config = dict(
    head_dim=64,
    norm_eps=1e-05,
    positions='alibi',
    parallel_block=False,
    init='normal',
    init_std_up=0.0275,
    optimizer='muon_variant',
    learning_rate=0.0106,
    lr_head=0.00661,
    warmup_steps=200,
    decay_shape='linear',
    batch_tokens=131072,
)
Each number is 128 + 24 x the weight over its row's rms, rounded and kept within 0 to 255. Layers, rows and columns count from 0. Numbers have three digits each. The size before them is the row's rms in percent of the matrix's.

# o: layer 4 attention output (transposed), 512x512, rms 0.13, rows 39-60,103-124,167-188,231-252,295-316,358-380,422-444,486-507, columns 448-511
# v: layer 4 attention value, 64x512, rms 0.0958, rows 39-60, columns 448-511
o358 096:137132117168128077128148095117136133145143159128126089159100106141140105134135128152108128149146104157140129177099113109112121128150134110134130124109105133110189126133096177130122155112119108
o422 104:119091133141154102102142129126140139140126128150150159089090116118087146105142129122132115163117127149089126104120128152180116081155154171154178085121080132108108153164150116132160127148124147
o486 121:137150093123102070147121126134148154115160086147123145165118143148134133145132118140116131133139169146106123133122124079114124076092101094109134150105120135145137147140114127127121132141151112
v39 101:087118135115135130178161152106141112141121090098150137150137153136111122118141085158081129159090115164203109133148107101097129167150148134161128159108094122126130108141151129127143179075111136
o39 093:103087105080138127121160128156146112074119096134097145119116095131097168131100092156131079136163150125059084132156123099128130113114155142149143088142128150047148125161104148105093105150144162
o103 095:145140125113143105135130104147132140178113141127135092172155155158127156130130130132121165143151146128160093115139136129134122124108158132110109122124110121147118144125130142134134119141167110
o167 098:134136156178150125181121129087119115060117114130123156094124120167125116131127139116151113098095127133185150190081109127111122092123111112109123147138118115175092106102143117170129175112128129
o231 090:161103119138153146095100131102155154130155122110094114132146092127131129085094131122141117085119087139141134124148129141139136135139102151128146147141109142128137172115135144130144128141135128
o295 090:105128105099093146148162104110119124128078156125133129079144112103112136162068129109076118156108107140102121109145080122123121093161097105175130154114146111138134146134121121161181121162055100
o359 092:114168117140138110099118154144124129159123140158147128142113131116160122130153150139123166115152138156101126126172137125133123103134178117088102150087134107152157107129135115090148107132150140
o423 112:097128161109143144112131121158151185151150192147115127145163120147156121116147125136133192138168129119087130131127171134139106106115124111145131122139117137096087097137124123125132122127130113
o487 123:146127100126111087090130100169127132159112191123167144115085138100124140154140104121104123143092118103098106138124148137106122159133119123144074149121075072130121131132124132131136067094131122
v40 101:131132126150129094096130113108102146101133085085167107139127099140125133139126129139122119121161115124135124150107134143141120107124139099103152155121150132157157124118146114125135158125128127
o40 096:186148132162150155143150147078124110130152135129158122122148141148120115121125145145148115088145120108109159133130125077112145076104123126111115135119159091119144147097164168125125137114104128
o104 095:109158163121117133154127104112154152098093126150139132120109155154117076119124127136139119152117129163143146183106125100097136139141102102104173110091099106134108102158132072137129114117194143
o168 092:138142104110139130087156145168074146164147118153136082106151126102151138110121120118140143145117122083127160140130159142137099118142137135126110161162146162121133149112140139114120120091115135
o232 083:105146081120150141159078120177132116115165097109116160123109129131104114143140094064137181166101162093125102101178113168146103170148100127136094164139120130125124159166150138136105150101077093
o296 091:110129101175116142141121127103131110130102130106158166141120149148126134100131107090140144114142087106181139104136132122067142156162139109104119113082106120083145119147126142133117115160224136
o360 101:099084159149115122136135114140156126090136134115125149147143119146112138100122115188113113127084118127142135141095103122106145105100133120175144139137163162149120128100146122137115157106160113
o424 107:108156128114151121132120134119161144116129111197080133135115128117113134172102146130110130111103124117129092140128126169151132140108162167143158143106109122143120131161130130146153118151126120
o488 128:074099172126125135135153183157138119118094113121134151149103091128124131114118143138110127163154123134188094123080149144124140165126116137202132135149101108099139109117136152116113107156147175
v41 102:151140121144116125090128121136126120125123114128139134117113130127076107120113127138107140164122186119145131089090119116096144109136142157153142164111110126132124099132122119125087159101099153
o41 106:115113121077154134119156141118081150086109100111137140117107128115154161181115100111140104116104158112134160068125159163126151113127144149141098139114119104103117157143153117124138122156148113
o105 098:112093142146105126128145168149120115131139188142128115146118109159108116121094131142125141112159130110141112160184144150129148112103138095147105101128146132120104111161126128106139112155161124
o169 092:127156099135097121154140086145155119152097127108162103104133143109181099149130137147109134136136127107145102114074123085086117165147134127098122148111148119120149139114138147114126142166119154
o233 091:100154153120136124152119152149103139145119070176116084094140147128132120081121117087156142118119111164093159115112116160130118176137140165086154128134140173115155137135100144195098130098087094
o297 088:133104131146110161096123153103119133135121129140136102166136146139130168154124102124123123126151139127117117087098151119148124160117163066142100125137105143123135116117156144095137120084088147
o361 099:144090126152142118150122102125133109152141188098134123102153137108138153135121111137101120112105140088129137210160137114098125096124089134119138121094132140168137130134163141141139118116112103
o425 102:155122165109158112137125151088117096124178136132149143142132084131114121101110152141105100113121152117083174137145110137094097110130111157131149070119151129136028148161144138113113131115129129
o489 123:128117089123117129112072117118142133120106139095153111126137162137106122119141129121159135123137103076161112156129154129151115114113120106153126100157128136145150168144101119137127121117152164
v42 102:076166108135117123077080146154138109116119118141098163073156134123134137084119131108130109167164116124122156124125092114107133102112152162150158148120093108139067126125129147115081125148146140
o42 104:125114128079125145159132138101121117130069108118170106152159146113126130134134145159140107090157118143101153108141131134123127162103110148160128144164150122174115092115185114123158120133139157
o106 093:121104095122122119131124134155117136132164154113146081152127115128126131139120166131119132117094152157153162136123114148155145100108155111138111136108166153122113150094096114111100130160107137
o170 102:153112161173155110141127101142151118133145079120098096139125130095128128120105144111145157121164123091117065144171149087096139098131132087144138143147103098119137153137146159128140129147077146
o234 090:136141177120147131142107103093148130165132113103125113154092160150097122135143113135145095118108109129139155108123112108151143108141134125131097113124144126109183090155140125194138114104129139
o298 081:157147096122122094123132163136139111094125146140128115129127098121146150119113105142116149094074153155161130122129131134129113158124118114119122128098149157124121125099136143111191135109152142
o362 101:147104155140148123124132120140156100119128116157154148163109136149146115173155112098117152142128155133096136148124096123140123118119141157141157154111132124098110171129132169116179140109179150
o426 100:148139135133138118137134106157155133177160163088154049139135103119127165100111081152080139176130138124110151105133131087092169112097146117122115155153118131126119142168142106117089127119106116
o490 127:131105104118134133096157170125083103125133155112175172164124116122153131170134108135136198132115128146122135159108132184155085136149102154118111129079163145120098138092090146096120168128157102
v43 102:109089131126118122137134105118144090133126145099082123137084191118104170105111112116097122160140143136112127126149123144111133143116132114125109127128153093124113116103160145133107162141161126
o43 103:106067144127132116157130136135051160133123175143132118120161051098141154148121094116129098145145118085171161148145130124129116105154136122096099116124096152107186171149135103115137154114166153
o107 103:145123148132107181101132136090153136146121136138176116129126097090153142148125109145143127121100082138128128125122178055139182112110175150119124123160129119109105105126123112096100086139123109
o171 102:143178084123131074158157138147106150144094110129162100147116143129112135080150148126158149144162127197169095136115098088124102108122139138108127131136172116106120153138169135130125129129092117
o235 088:172160114094134107148130137150128103129178081129157113117122140136112105104139162115160113148152165139125172122077113103106135144168158114137145110108102128105119108141152139125151150107114122
o299 081:126097129158126123145096120113133097088157130104085165128084100120146124137153096139125149123136095128100104149140126108122122159107159107113148164147098144147097141177086124161128120132081149
o363 097:098072127123152111165129137146170118160123117151142128140140149110120156103154131145143107153115115132131139120152171127148104146140079076112077132088156113117135116080100111103087085159161176
o427 099:104141101112159138109144143105111161170147144140164107137121122142123138156118122192119104065071139132110169084150126107103147106133119159149144140113089134138144137122079138077127110119120143
o491 117:117090162123124109153144125120142111146121155126135156140173094121160181118113139131162145083122109123095107127119145135130124158108118149142143167109140134114075106095109109140144120113133164
v44 101:133113126089117158099133127131128137133131104101114118161094122150146125128115123130107111161121144098103090098126097155098114107117117112104174141170136171132132128099118133127115134115086116
o44 095:134128144080142126128107142143172125129130142167110136140137135118126129076104111122169110164134116135171147108082117121128111100103145098136123085150112137110146149143107146134133118098152166
o108 100:160124104156119131143122127131113121156093080131157135144141155133151082152129127098131117139157144178110099114123114082127111128123083156164170130152115152139112124126125164138151107116172140
o172 095:116125114126100141120103133097086105154208074090089113118113115160084146102127113166104120114094099130139134126130164134139095152153186137121137139137148134090119144147093044152128103168124088
o236 091:169167146139166110156147148129125101137156145129167126102120120111103135122133140129136141109171167085145128150188120132159151145131118083113108115051151140127179126155120072148115142123108154
o300 092:099155108120176146113098154139134126138092118156127134142126136091147125144140156154129146154093108137086107100089125099140108112109120175112157140150117143131089128107168166138079125113133103
o364 098:110125144163111149087111086145121137114106122092166134129143122110133088134126127101119095143127139146132118129126112092147182090143106170126172115150135154131120134128174162087175150184139099
o428 101:121101166160086113172175140107142123138099123134150119163148139126104159113110126114131158123156109186130103107135158107207137136116100128139140147117126111104118111131130104108151097125085135
o492 119:075143112160127126103094111166109143095121137080211175155168114111136110162161110103122152121107131079107135136113131114111142128117137157144136106110102135132127156128155194107142151148148092
v45 101:111135137074079125111076155085199131131093078095098127143113157100108116104177123151124119135119092145165137119175129102116152123146137097113108075126136089137101150122108119117156099181168136
o45 101:142138119161188127126150130102078146129131136115122183145109175135109065150168124120147132080139148127124117156140149097118144160098101121178103119095113108132139127127191118178124094125106119
o109 098:121148134141142123109106146154199092116139136141149146123120153147113160116092130127141083123128142134169068097159108113150136146152092158115129146127077177122138116161107127116180090117144119
o173 090:104103160131129156174177114165129144176126134149094121140152134133106117114185137140141135127134109147143162106127103090144092123111138078108126141130105096142167141141135115109077167110129137
o237 090:130105110136125171128155114116110117123110156158098076107130080120112118151132145136113157112149097112104171157113139154115102124074119155172126145111141104142180105137120145119111121136112084
o301 091:136122112103132162148064184136142097133154149090126103143105120157141158120091150132146101156089160142130112097157113105138129099092177151121148120110127114147076174101109129113187136161132157
o365 100:119128096120117201120120140076155104132078139088166134116149149089138173139147101131089121134139191130147108119126157112125107146125106152118127165152115124096138110152157130113144086101144159
o429 106:121090137122105084135149109121135138138133168174115134143179128184145130169077155132105128168110132106109136139113124139133125129158141136127155150109182136135099128126165128142111169148105113
o493 118:121144093116121139151113117132137156087158125142112103121100133190146159084113156120150105107074131127127154134142152111094095110093166153125109141143131142159108129105166105103183098154129128
v46 100:114121180095128121137142093133068143122088156112110144122125123117174104166138116126146099145106081121106112140114131099156149142112113176111105147142127168123130130152108134131101113084139112
o46 100:121128108133157119111076113153130122127175082121157121110124140161132085145154134168149078131139130147161140125103127132125138118113150111085162143123187131138143141137131122157149171105116134
o110 106:147138154131105173127144143147168123152166087113088112097111146074086146114102119124130138132100128113149138137130095124113100101155098122130167125138120111122098145097132115152085144138161191
o174 093:149142117114113139113089139130148202122091134122098154142134194127096098110130111086152126122110142142106101109127095144182147150124125178148124122142122137152113118118085127181124131139139096
o238 087:091135087095100079127152110154121125135098106115113107156104096125138111099138122102094127134157109165100118112142156143135130161140125137094141091102129165130123142127131113113100096143132104
o302 084:123136180106130116133137159148135124126148181163128128069111123147125105160099154094115135114170136156147143163110120152120170133154106109151118128149166120128114151121105131164137136131156186
o366 096:118086115134133134146157143115181110131166170114138136132108167074129145197134126101156108119107113146133147130153171066085143122108103127117165172144131107126155126142155141079094149122113144
o430 093:088160136145119162152140101131139082154102095134151129137167124137114191105111115155178103152088153089163117152101159148117119136130140119121136123146096118135097100074117116113130136151131185
o494 119:105105142115118100104113131094114096106132137152146140130120138106141155144175108109119138091120135120120146125128121084104148067143081052121128136116121125093119131141156149136178124130128142
v47 102:118150144113153099091080108111127138109129152101121127104119152181127119138092150150118141148116155166167160114142110100125146098118124085103157127129117145142150129108139148164151082096114103
o47 102:112101075120168140138154202086130190151178123132111136130113076121134151139158112111161111109145100100099132142163133163132123120113128103151129131129087152180128141156163144128114107147122146
o111 101:104136130114102156142100073123132145066164162147191155136130112129120083135107145116112141132155103087146175118136131132104157120136145125184109133147156128118116114161157143092126146123047161
o175 091:153132114161135124104102141143123096164113099086137121160158163147111129112139123161127108130120121112136109138128136132172141142105110143130131094100112120132142107111099108150118099116090102
o239 091:115101104112143181141116120132139119164125158111088148113098119121141109159177120121121154079125097198095104152099180128157081116131108138190113136126119108156134092116113160137145154135158114
o303 086:133120112161145100135152121127097159126128142174107103127095122081185146133135134139166135148155138125105106161126140119125165107125126156109131071122165103155126090142116121084110136150154134
o367 097:136083156093120138124142092126144140096156105146158146159134116125121117123124140130087100144161151121118104108125108149099130094122112150114122115117115155140141139149119144111117137145153112
o431 113:118147131082090119146152118134118117139159117127124108126136138142129143057093101113091150163096123113137158115107115123124133117121147158125116133140102094099162139154118146143132133130144112
o495 124:117122171094090101122126089112144132108157127121184156127125128099145125136108160129151139156168189138128105097128100109158141149126127140108092155120117144101113159129139092130133086177162130
v48 099:137098150110111097149105074149166065133154120148139156130125092130143118143090125076118132126126108157115133111153086088125126156125145133154121170095122138107101129114120097132120154106101124
o48 098:104140088145101110114080106103156078141104117144127088110096138107098142121132111114111116118118099158194115149146129100117145143127163120106117131077130104179113057138134131140122106117140129
o112 093:119105129148148081119146136117126109113153142097149150125165153136129145115128101166154133094134128180125124141117147158147145164099089123151163120144141109118149130145110159133165157149118085
o176 095:132141100145135093172191157107152156136148138150113119165069110139116136164175128140124150177131124125122111111111134157138123110165147134127122134123089139164157106085151060117165167132091152
o240 083:138133144135129148148103152140091170148126120113125126135119105118105127156093084125133079163133155098099104115120071148134101115121131140122139103194126138121142116142144085141132137083152130
o304 087:124083124125138171091127122139123121093147090127111137152161172107088093094109164085134126081126119133141152097126116116125114136127126160114156146097144122151125127096110148120132142122078139
o368 098:150145176107088111112133156122163112106162193085147137138158147086139130100126097111101136097162132111123149139160169156127142161112133109095152176107156139152138120145158124151136105122136102
o432 102:152153146124098096133121155109114161179120122076133134079126136136122158103129148138137196127109122111104129156135145100134141131153117100167141113131117151117148172123127121139122135152099136
o496 130:118133177145095141129118105134119085127180164091134122149173180126113091128105158139113113092116108186103128084124146088149133113088094162132136141112172147032084139173099157154114123121103115
v49 102:132120186100141108128084100142149121138140079132161173135165124130110115115102110136130086111161155087153099166085131109138096124158137117110146122145155098116144134135117139092157157106107129
o49 097:154154110147109128125155153066119150119106136111153134081110114134120164112146123128146123141133134126154140145107130167105119146092116148140143111138161128127114135118120122140128063143141145
o113 093:147158100129120105127132176145158120135129141163154066154133156124091115152114175127094106132060112161138129127145097068095128126154143131098142176161113137128140115130127099158111145104129163
o177 092:101116158123110126071127114135132115102111105114129130085115115114111136141129107105157146147092124110135113110105130142151126119127148160082124120138093146121160139143127163139169117076092150
o241 106:124124116122115138112134125087094121118142105112139080092114149113086069148118139132142104106140136147135121147145143115133104117137113126184142125139111117129159119114143169137177121152155078
o305 093:116120125190105130156132155151130150124081135152102146152114127123151162132110119196077125093131114218136141085110136137146176125093148107166143162158130132142110114123143165118113136091106129
o369 100:107143132150102154127095190164125098117134118111129155155138140116106144121135102063110161130100121141118115124155125127142102122151098137108108145164126142104116129131135121186102140121084168
o433 093:124101114112195091129127086122128097142113106144097150143097135157166110160120142084132121102131088143106134101138104097128152077123112091148117152117157135136140143131100119111052150147148164
o497 126:146122129105148173134105128136140152139106141127128112115125173169153134109145130124094103131155110121122168111160138094110106117136148162130145137093158169106096110138143146155112158129106123
v50 099:133104179129108093140135139094085124132126160130100140125130144088106116194133142129120101179116132150135084096101204144136079144153161144132132140100109157126120144151124136101088152160102105
o50 097:113144109114096132098146125112119141172129111133175120119136115125154180099136113135170141125146111108096150118093158147129128160098160120088199116143159110138162112114109129116149135130125154
o114 095:116131142106125121100121122139144152114119126149112123097120116126118139095160087080094135105066190113142114099137124155092098193123145154119093127133126075155089150149149141152129151150115109
o178 100:134146173180108150131120086144166092118115125110122105148131124125126116132092093120090114124105109128101137142131143111138142075162167113117118128140138164073123119077080112118151140111139146
o242 090:138107095133155124105112129197140111108145101147133117162122098124129112167113157148118141108142095151138137159136107108122109176135120095104170158082129190118115133125127132166121109115149096
o306 086:138135096098133120111151142116102152114152138150115143106077194139132095147127116136151132090103162153184163132100090108153122117062127114138110130116104117166124115138180129100110139137128115
o370 099:137131116093100117131155120099090142104099120141132104112119136117127115126196120103117095143209129122157098142145092132083093128164136150087102131077140123119148109147160138128107136138144156
o434 102:122127112093133132160126135120157165124089116108102165121126114129120137133131106124126134134159156121110128105139136135076125117141116080153131110124126122108152140143098127131143142068090139
o498 126:123099136159125120130143162140128157147125133102079139127134091161113128138151141126128098125137123154183137114162096159130101136105142175135125123119130121138118114163180128129123106126105138
v51 102:121104098098142110103130108116158136147130143126146156124138122130117137155111142115141167117129155122129157129121161132121159121133102113161142113128103130143113174110139104096106094100101123
o51 105:134132166152123065161126114134111126121077140170151078170138135148100088128160148141124133097125149121145171123143106150091159119120131077132141108102150108110145157144125130113127150117171121
o115 095:147138104173135124163135128100122121113117157109156121113142137143152143099124129151124096129099143156141100122116078069124122144131096170142132098134072081111145059112136131136151155109102115
o179 103:109125163139154143149106076141095151132106110167123109138148149071106139111112125085100111169150111113114114114164126147150105148161121110172147147081122145160134137138130159081148110159066106
o243 084:143108156078134113093147129183090135114160131061130123122156147136131171132121128116117151128129125112139105132139122119127080141114113108063105151155164157150138115121137162103124129131137145
o307 089:127138099152126124114150152104124156135121150119119107119104087134145160090129132160148143102118140111124094172112115096122179157105103156108129158148125108152164100131141084158102149111162165
o371 093:152144126164120125137177124139104122160119106141098122116100141094142106167118086118093142100116102139108138129134092116112154138130140128110166107139139088138123128114133085145183145126148133
o435 110:121153092149122119160116127111133098104126079096105145114101135135123144145099104150103150135151118106161097147113105140144102124119125152155130128089116125065132115150123176098111110130162113
o499 122:109128159142098135124126134096156113150135164143144115139103115174161096125120101143106122111153120139141112122086124065103137117100105100155154155137111133110113085128133095133135105150148119
v52 097:165121155142135108129110136164128118127160156127113143160099059136142160128158139189133124126126076109132137127142155170149114127163154139145113130110138162133145113134131112131126147116136142
o52 106:129133150131133135135109143065151122143121098123160093150116091144133142166140112113084112097105081158113102125112111118135088127126164126121146109142132176135101088098146147172150110079156171
o116 099:127116174113145143137066145146120107090119153128130144087114136119141126138134108154118134134048107101125125101144170132154165143153144137135170105123119197128142111134068115115100105122096118
o180 103:119112071130139123154148110138122145161084142151160105092163123116153146090115128126144123152193121127081133130121087143119121114099121153119126108135161068084152143146138143103129138150157129
o244 091:096152101128121155122178138106136107131117091143110095099136120123105102113098143122129140155177148174105123143130110123104135149111113145117131098089103114123100143129131156147138166144117080
o308 084:154143192190133104071107151129101122124141124126113115137103183121153105152151111156124156098125131112175162130086148130146179077123120124142139107126109116142152115139098113134123122131131135
o372 097:140133123109134108145152121186136096133129132108114145047128133152129117148148124111127093133103110094175118160146142081095094165129094127137176133101099111141137128136111148117113102151119124
o436 099:113145132121137129132075094125088140098130131131139177118149147150131076132108135095123154145107124085154100126132108111168103097100128096166085145146157167127091167138119152169127115138131094
o500 121:143112164184129139100133156143131099166158123140120144176150119115108128142133108141145102118109125122159148090191139100147149136141124115101163144113064160136153124152109134099113111135121125
v53 103:094144124106121151167128134098126126131117101152124115109150125157155146161139158117058143109165125117134151123144121169126130128142161101077124137068159138122150116160111094113193116146155136
o53 100:097166110086130140131127101174172159159108170120101181114144132098124155122148162149159120112129095099123109137121170134118104153118121146154130145140162128169145092156155105123126157197159100
o117 100:115116175116129063155130113156116140092102081144101146108107101141094142126140132164117128119108153107088116132120175137118112155123088106109152129115122131142107091153090104130126101154144104
o181 101:138059101140159104147119126142085116163137127101125143109134160124133135140100102131134124184126073143126173115136091096121148068147165137130153087152095141101088138104128148152121094101116112
o245 087:126131117134118147145160124114112140090166119124156115112119100159125108108155148102140161151142135168102115162126135139121105071115142166121144143106092128114081109106172138137143120119113130
o309 090:117089146146131140162119123146117150149114142137165125125152110099111138157128150108130119096090120125184095131098150090143127162115143100122127111107140102099124127135101140117134176127128098
o373 097:104110130120162096113160195119163102118125125165140140120116117132107144123090097131102117165099126141135151131080172129164158129135126156101128118112138112105125122148112106141090142103139109
o437 101:151117146104143134128153139080123125123110169114144160113157129134114109084102120119175129134115131141125156132133093089113140162115106120143096134114147173118134139138109107122116109151138131
o501 117:124125130109150138108089117158115109143116110150132107126111133131102098113147091130087131110098165113097174127078136115122135127083140137125089159099114110114154123138102113097114150153176111
v54 099:101095143096153129095126132132086124174116149119143127117139113126161187113168133158146133126123113132128133113114138115120135130136167160117150101104138100080116140103144093090181142113153130
o54 101:146147122148130141160139121103117139155106138099147114139188111151149093132145140099152148101116125126159119119107100093138165115142119134150119118116130164117129103172097134138107110114114130
o118 097:118121105134128104149131118115111123128104103131120127139140124097141129085085096161136126156128118125120146075149089172121138084136106172105115098098068123124138121128126146076148115144133107
o182 101:120159132135129102098136123149115109125126130122154147153135131183124114178113148119135118141139135107142120171150160094130075102118106100124095168163142097141145131121113145120097131145142153
o246 092:124149068135124137114114160116134169116096150133116132100154151120128122168134126104069134136095117109056130146149129160098122100134124148139128124104121126156129127129130109143142141130118152
o310 091:125101122168101140133171085169133122110132100124136144141115127139117147092115149115095123178109126160108103108148112141130118149146145164120140107114121123145130106119120166123158166125120120
o374 097:170127167081112082143132141125145148108129125130107142082131189125097158148155128146127105108139146172146119156079124171142140136126110137128136147100105144114121118107131143099130109123124120
o438 107:114128155140109134183150107146127118126180110128125160103164122108125145147146118138119136172146114125121111106125137131144171156108135122114146158136102142139094175150143150130148107162123125
o502 125:100143101138094146147132129147121140132116077138122098136089137139128147081111146139134144141089131125114131113096140181081104129155157137109148143088129137120161128093130138139113112125174096
v55 101:133125135180139128172103089102106139138155129147113163108159128125148131142164127134128113116111102094148133170130117117116138137149160137115128155137080110140105155133135107130173159075126093
o55 101:121122142155133151098104143124099158110121130118167157139116126111148121124112094120075113121125113157088184148099117100135098140158074144123129096159141169126141110085123128136138115113133125
o119 096:157123145095125050119134092162133084100110148124150119144156089145110165128132090196128155100120153124106075072135143107125110119122127102103140136133148119154123126190111120074052107133138108
o183 094:100131113106148148148177136150101163154098132122091079159159133167157113106099134127150108130144135112171148147147131161160135140124165148127132164106134084117148117144158121131153124157110124
o247 097:143123047107118129124124158141145123145169111074145136105122122151123095132108165122123091134171134148121089134149153154073114107115151147085140117108143112113144121131147154119153109162168166
o311 086:154085141138143144131136108090093110106152142100161146123160131120127170131104152150147162127141097127093155132116142104118142129109121144145126088148146126156136137112116156128143089090114096
o375 090:114143123153121153146129111115124123157133137159127145083151168146108145075135133092163113115138107173146124104127135154114133144140096084121147150116089099106136105125138137147144120132095159
o439 105:104134124118123127117109114138151117097131142099076135151096085123140113127121147139108146152103169171124137090133108125137131097111126117119152137143142138145108155176135097107090119140073089
o503 129:095133170117084112154164108098108156150126097119158120111151142160124160157166107053125155123145108103115117107128139132089165123142109097136100117111145138131132108151163132114092160141079141
v56 095:139135120151136091139078160176147140108115165132152142116126109104133120143154146116133118126107116170097154146123045141073111109099127104137134128098118125100142097098164122101093125134120104
o56 097:156118115141164159128094126130137154081145120104155135167154158129079161131145145147115128165135127104077119133116135138129138112128109132092169158136128122154144081102145121135186123147152124
o120 092:054142123147137094121179132141119141132155110123141125104085144160148126125118101087119084171145147139093140155130112119144123131173115126117176108068138129144116138152133115110134114153152134
o184 097:120080154157107116137121128095071081142109118090143107118162139118099091122113089129121114153143142132144108135132153142152144122110112120183118103162114152131134098201111140150150111110086111
o248 093:154155140133127081119183122172107153097114112149099148123167146148145142119143133077183137130161123113176188122099125115148188117126116106104101143134138155133132148154128094138113088097128130
o312 088:137119133119170138084139091105130109134135077112064150115139113088156115132133139166136130124117109135116121107146123131077092128166139100145163123085130168126136086121144158075124142143158134
o376 092:077165147116162155117060140085124121127140135137153133107086147120116113100133134090119127086122110128134107146156115158127112125167146151145129116105104092139097149055080101172068129135130163
o440 104:111133138076150168135108131132085165099109124118120098123093081132171109134123174143143119119110124126110128094140131093109151139093144122127125130133110141151120124124136146099127168140141151
o504 121:093140103120096064124189115082151121167138155131157125148174145116157149136109156124132124101132147137125074116163099102091102112159141176157130125108150074122141126110097165137132131153139146
v57 098:126173172116114100114094131143110136149163134132102127162128131107086097135096116093128132118137097124158133142110144135103156110144140138122137108092142157146101151163133083121146127122125129
o57 099:142156131173122124094102140099123109172110138091159154142127144103127151095106101123119112164122135085127115115137138106119138102113166129124140138091122128156142099166112154139167127091094116
o121 099:123081107112156097149172107114145156133141154134140133156106111117116156139144144112126176141124104119169137084149162143115096131123118153082124182105155116140102132144103163111068094161121089
o185 095:143159098100105153133139156171154098115124130126132088143113093143194139166140155128158091114114122198151076184148136130156125151110114127120116114139075129113134142107132111140119134120148121
o249 102:118129158101139134140130111100143118124116124092116139139120109099126119094119158128115091132082169102048153117139117124118181135076114084151166123162175161116127123115138102136147163133120135
o313 085:141095136118123107145107123144122095112127101133100128140144157161126201113139120118126158108135129124129122091056099126122147123187104146093109116101104098133086094165155118109127105119131121
o377 095:141139130113116119132110108094120136179116132151128130123163120154181119126129166124131157141175110129164127072120135113128099167130168098163108118166148119085118137129146087130145120110099133
o441 102:133120109157085127166169136087125148070126152158128128089112127113093182119115065121105156101129134145139113191170128105147133157093168167088146115137151121134151138090168183079152127138091140
o505 123:141111133123115134120124107127100169099160123149094117151145144140084105102160162149126148124144123130139129105106125088134091115154140171173104130171133130112155124081132102104102054120148145
v58 097:095115147164136109121134137130151163111155117093088110099123126134111186138148127157127142152155107143146121145090155114114089109148133160118139139168172149120149085140113121147118142140141120
o58 099:109125122113136114163136106100121137126109107095165122122137149136122130151150145159129140178159121152100130095132120097097077147115090181136144175157118098129142179124120125118115174106094150
o122 093:089139113102128105142075148115106148162158135101115143154126172110085081107143147100114140122077162143154125119115141137162141119096196140145134108127140113126108110095144144094087163143125145
o186 095:132115138155108133129160136136108109125142119222116125123146100144147136120146114169101170097138132092138176155119101151121155121136154091123112109129092147149125121122100129137136100126103099
o250 089:110154131100151145132158168108164121130146120183089163123130110120160119094131069127116123120149126141136189129136098120123159113161127124129164109082140094129119136145150128146120061155117075
o314 090:123104132157152133121093144144151118086117067105147129167095133135124098133127129120138120128116118151111093108132142094143132119160144110122135133059125172119146156104105125158142117136129105
o378 097:142130130114101165087145151140090113167120132082158123121125157101108149134156148110141107141114126133174091171076162140120113125122107116170084136147141118153181133130156121110101162159154175
o442 107:151107116137123125109096134129125132108127126135119130158170185093148064110133174111157120119156127116139131115145157115161145152088095108119117112106104136115143109096146139141142133107143123
o506 126:076103104129153133134105150154152162120123127095112085150115161134128104103105103111157104098106116170154124147145177149119152116116155117111090101164147131101119127139169104109095151111173105
v59 096:117123136099142116102154140131121162103119123139161109101121111091144101173145165063115108147145110147175136139101099135150128164126125124087097148132099127112155075145156123119100139155077158
o59 093:112111116145131075145129136142142139120108119074136118167153153139113138147123094141109134103105116118096125114121139124114124139087112142129136122152134164134143138160100115154128134137121149
o123 098:108100088136137114137086137161107105103075092150083153123143125123122118101137117088120162173158123136143107116123116130090105126135132143109165154098092082119110166125147132113147122128181130
o187 100:148129102135106141140152120106129108127165139096088163136126146151114115147181074134143157128098124134126125128081138138127152109128123111080120113146132170127138129103143142145144093127139131
o251 097:165085141136106123066131095148126132145096156127124056127137105138160124110062130146129162101121094118132170143133132170097176134141136139125129149142100173144123111111088143126121112097150147
o315 088:138157142130144130158123159120162131147094171122152131101156114101163146148133145143161128112133171098120132105148131107156126126093128127136116123102103116153140131124139118125131143104135165
o379 097:105122077123148175103139117175123119180079122165142145152141122116105114138136114128100091117121158110115106122123153125136136150130150111094152144124102111087099156135131132132100160123085085
o443 107:143140136124115159117098125117120117125147101124123118102104109118089148082103140166067094157143123151175165103137132100141115143122102126220114082129135093118139160117103171150158081127154101
o507 125:087129126085123132157132110158125123145090099179158145119146145097134163125116129106158151142167153152130114138109152128142110104135102105137126107093158106119142165123155109115122208146125113
v60 099:113139137150158102094096112129132128139114125144147119153094106114169097107133141130149174109126130119104147115182079123134141139134131128131120104125138130114125166139117119123141099150093122
o60 098:134153092153175170108122139152125137127164129153119136175126181148117130170122083169134124158117140160117143132113149178098144128140139116095134109112141090146173105142116136174142152119110097
o124 096:145128124121139118121126147139120119138097139098085133122091089107142137177055140142074086156170116143107120125096128129174126123103122137161141114121143159114087148119120157095112127118141116
o188 098:135111169123128126167154113135144157128112176157162139101151165159111167094121183154141121125112096098093102102161139132130149163117142125122114131142116139146146103108107119147129075116143096
o252 088:113125101139129138106160148112108101083160135106152117108116146123125133114155146157115104115167121144157135130136140171098098147138151146152115146188137097122111092156140131083096120149161084
o316 089:127125141104154121128100156133120102104136128174132130118137052075090140136107122118106150112113158132152128127099115156147126159144138116137103126109101110128130137128146130093119162122090165
o380 098:129122139138090155139128137161140117114145087118159173131095067079163132174149125117077120150116141143127114118132081091152154145107085140125114113094166146122133135098144140164092148104113118
o444 100:143123118137129124143130130183159117132100121089115130119092100132130123156105091103144104095158119104116119103092138151113139121138147147135149132117110116180117125141121091132084148102130153